{"num_hidden_layers": 19, "hidden_size": 256, "num_attention_heads": 16, "num_key_value_heads": 16, "head_dim": 32, "intermediate_size": 1024, "vocab_size": 1024, "hidden_act": "squared_relu", "norm": "rmsnorm", "norm_place": "pre", "norm_eps": 1e-06, "positions": "rope", "rope_theta": 10000.0, "rope_fraction": 1.0, "qk_norm": false, "attn_scale": 0.177, "bias": "none", "tie_word_embeddings": true, "parallel_block": false, "init": "normal", "init_std_qkv": 0.0365, "init_std_o": 0.0, "init_std_up": 0.0365, "init_std_down": 0.0, "optimizer": "muon_variant", "learning_rate": 0.0142, "lr_mult_o": 2.0, "beta1": 0.93, "lr_head": 0.0099, "max_grad_norm": 2.0, "warmup_steps": 200, "schedule": "wsd", "decay_fraction": 0.59, "decay_shape": "linear", "final_lr_fraction": 0.05, "batch_tokens": 131072, "max_seq_len": 1024, "doc_mask": true, "z_loss": 1e-05, "train_tokens": 522000000, "max_steps": 3983, "dataset": "wikipedia_en"}
Each number is 128 + 24 x the weight over its row's rms, rounded and kept within 0 to 255. Layers, rows and columns count from 0. Numbers have three digits each. The size before them is the row's rms in percent of the matrix's.

# layer 12 attention key, 512x256, rms 0.144, rows 327-348, columns 0-127
091:113153090133178090151094149090163134133114121167111139121153105105121122123111119139105078141101095146126103119159117113163102156131121122100087150111144114129134139115148093128136105176106125131117128139095164101152128100135128112151142135160157134154143149127133127109114143130119162160160058084090142142082161124180120084153095113170121103154128132125133138092120107171128107092110
098:110111124122127156159140124106155117079156107123112149137160099173100164109110103117122104090085165128119155114100149105156153140095159126156086132165126118117141148145123111102114147143091131123142106111079140141139094116120080131130114178123146141099160108099113123179116146124187174122164184164113118145138106174161127127129103149141119133102130154131168155109135132134090133103112
088:148121133137103089119124143108102118119109108095152118142104094138119131113114126123175130104156112118162174110093128115138132126179117148086123114079147137139122143133150115148137150087121099073135115124108138105145134097147117141140131154133117100158115062152139150107117148128140150090134137110154162106138109123136109169124130096144069065154168155124134111114117085163150161147108
106:142143131130130116138141142133154138171152095094144130129138082145091163123095095123107143151169155098101129157125159123127125094071111188112130116100169139159164141128131153097117089140093175162119154146131132114108097172157132148167082097123148136101129120129133122127141137162109156133169118098135124141137118112112120143150130111119150115112121138151097132141111148134127140169102
103:136148129163116118124128137127118120107132099120103082093106155111153114121132103124109120091121111131121173147136102089153115107129086129138108185116117113152117108168107112133105142111155110146119138156159151100160142108115074171101113083135090139110087163141156168120149104105116123161083079141130162117089117158117140134115148088141121160115118150116143156084186130123119116146159
103:145124157171173124155112099112146114124131122129134147114125154096104084133139127094134126168151160095102139129112150140171155141121118115134159131126164152076188092145112101169137068147097134145159125107095100149147137095142145147110107127129108165081106147156133144163111141131100170126102172123126095162161090161129109136143115138144168123135163133139078162140106135132157190140137
103:121129160148133161159132133117129093185130182140153133152109136125129141091126094139119136142142115083185117166164116128164110082086121127095090107136104165131125111096178151117155101125125120123115153135139135142161092138137153157114109128152106129100111097108113140114127126145141126093101098112133134116118105195141152101108121131063149129106132131101117144135129148150176120150172
108:080114087094150112137105145145142104115097160117128103152117147131103113127091143125127094098155094114076094142136153112117133101138117172104120111140158122121134123086108123152139140142142115141105138149148094161138112111133117134164192125148091142127142099156144109132114134158098159130124083105091127109097113131150083104133115164127147085121116142099145141125130123181091137113122
110:127115115102177137101169138157165162179119149156151135152142151125106114134131098173155139144122113127108150114142109096147104129159132105136151122126105114100139135101126103116137161101141112164141146101115163137139168142121103134074111129083125084086121130136127124185090158095169089160111118104164166142127176138136131110147117153121138114141148159151140132138150148106170145117151
106:124122101150155131137129134146166125125091152148094115150150125116129122156110137104101150093155153106120127184160127139151102113133099140114123078154128092153155114119119162165134086139098120100063127112144088148110100124144092114127105139133100140130121164123068136135111133155119140119127127122117108088141127133129142124113077153129117183119110149125115145125108119146130139108136
110:147119116111097100149137133136121089117091122165171161160099103150132159182161135130136153112144068137158127141115174158123137110123140154126124152118095124110144092128133119126107137085155094102138128147148098155154123101155123094129130117167161165135135095102127126101122135150166193114123076144119126131128132153131123114111124174154139081116134101039141157105139124109146150108080
105:136140125160109110170128115131154138112122136128133111102124121126145110161130161137113108093136174104123150125210140121120149153103082135119165098102156097117141119131113128166124108161137080140128121100108171148117125106158114072133151112113176119130127184095126128143120097112122165164105108155111128166078114161142082126170143124147168102119128127117130156168137144092103138139115
105:121159125145149092125113087145141160135131130148137137112093092138099111119098135139116111190106159152105127138112123107148111126128077162147076128115116165142146139136140100150102137100131138141136140168098177142094100168118140127148128131102073131109127134134110125100177136086095118133155086113099119180129112149161150114145164137143131109157171194153081134106119162138144102147119
108:140151118128146114102142133165125140111122084116074120147171118170122142113102118125075134113102138132112106118084086109124134095088131125144117140084163104139132125165089093146146110106099136146124155124097120119129143121077134103170135107153137149131147180097144137138112114156102149109126143117119147141169176124155143150121124104166120133130113101126123138121116134113102170072152
102:134137145083138130115149117105128107134102141090162112136105122098136151118177126134163208131156108103121145131098116141156168148137101124116138097097142141143160132137139157128144127088122126114137075159104154109151126107195140109135120088143133085181131130114104129130117167084112116150108129138155131105127161141184152142133129084076133053076154162090118166117144118111121175154097
111:152125117110133166113114098170075128113090153088123132118098130115138166146147166147111156129129154115131093104128099133087163137155118136168139167150080103112113106155096116115156129170157161110090122146145120120149130148140104166136127127183120090115166160140103124154100137148119115133152122106132121101121091128093170162105103149127134130186137130114151089142094116129119116108118
113:102112129155150159111130143138096152142134103154145136134154130106124117124180123138127116148118149125173150076092082110110111149131151134148135157145123142120112131155131141140131146068128129096127123149108166142143127160128118124137147075104090122129125144214117152152159115137135142140146154143126174087094161116121147152118133083114167117117137126101106112108132122107135120051127
112:127101135110140053148119113120108131160136104140145097138126122139105151103121140131101152102115109161105156094146132119113147084116165104135096127162137123141116105152134136124168137161094154132120181142131109114121141132173112174119120117145140085182111117124092141085114147137154159155120095104113143140120096124124161099170112140125114085109154110153137106081135127107173116142123
112:154076150121122106153126135055135158116131150130115114138105156115137130188136159118130148119145173148151092110128144145108106121138124135116178157112122124181149116121129098121100105123130131140148133161177104161090109140090133107168120130106171128151139099098124125123111134127118132099156110160124115119129135180106125173120096145160097150109076087137130125133106152149132091145137
114:153109142133102171118128191136136155131120112115163120087113113133128150140118149130158116101111152123085074104146102115121194129109138186161076141076112132109123098115129150150089133158122149135115111119163146143118166128127164086128115140171099120160171150118105129125113079136092170123135112114107124139116113124141104118145135124124127116166127127103171142152114122093115130114098
114:138164094158098160117145162116119135129137132136129136118147127154086118135154118157134154147167121139088136082137101165117118165153108136096139109144124172136086126079134096132140124110164146131142124116138119094121120141097112123125126105113125129111135143090144140151168082077147158132080139115121148131164135163100144154120165103130132115114093113134149141158095140148072089141154
113:167131137154062147122101105114106123166094145105132133140138136137123146153128144149130150159119084149134150122091146161092075139120162116149119121116125169127141161160093136190135139125160154113129119138166114136125124111160148137120132151116156035173127102150099092102145102172079150112121149115132152143158131102127132166147096106141114138121124115128129137121137115103092155078138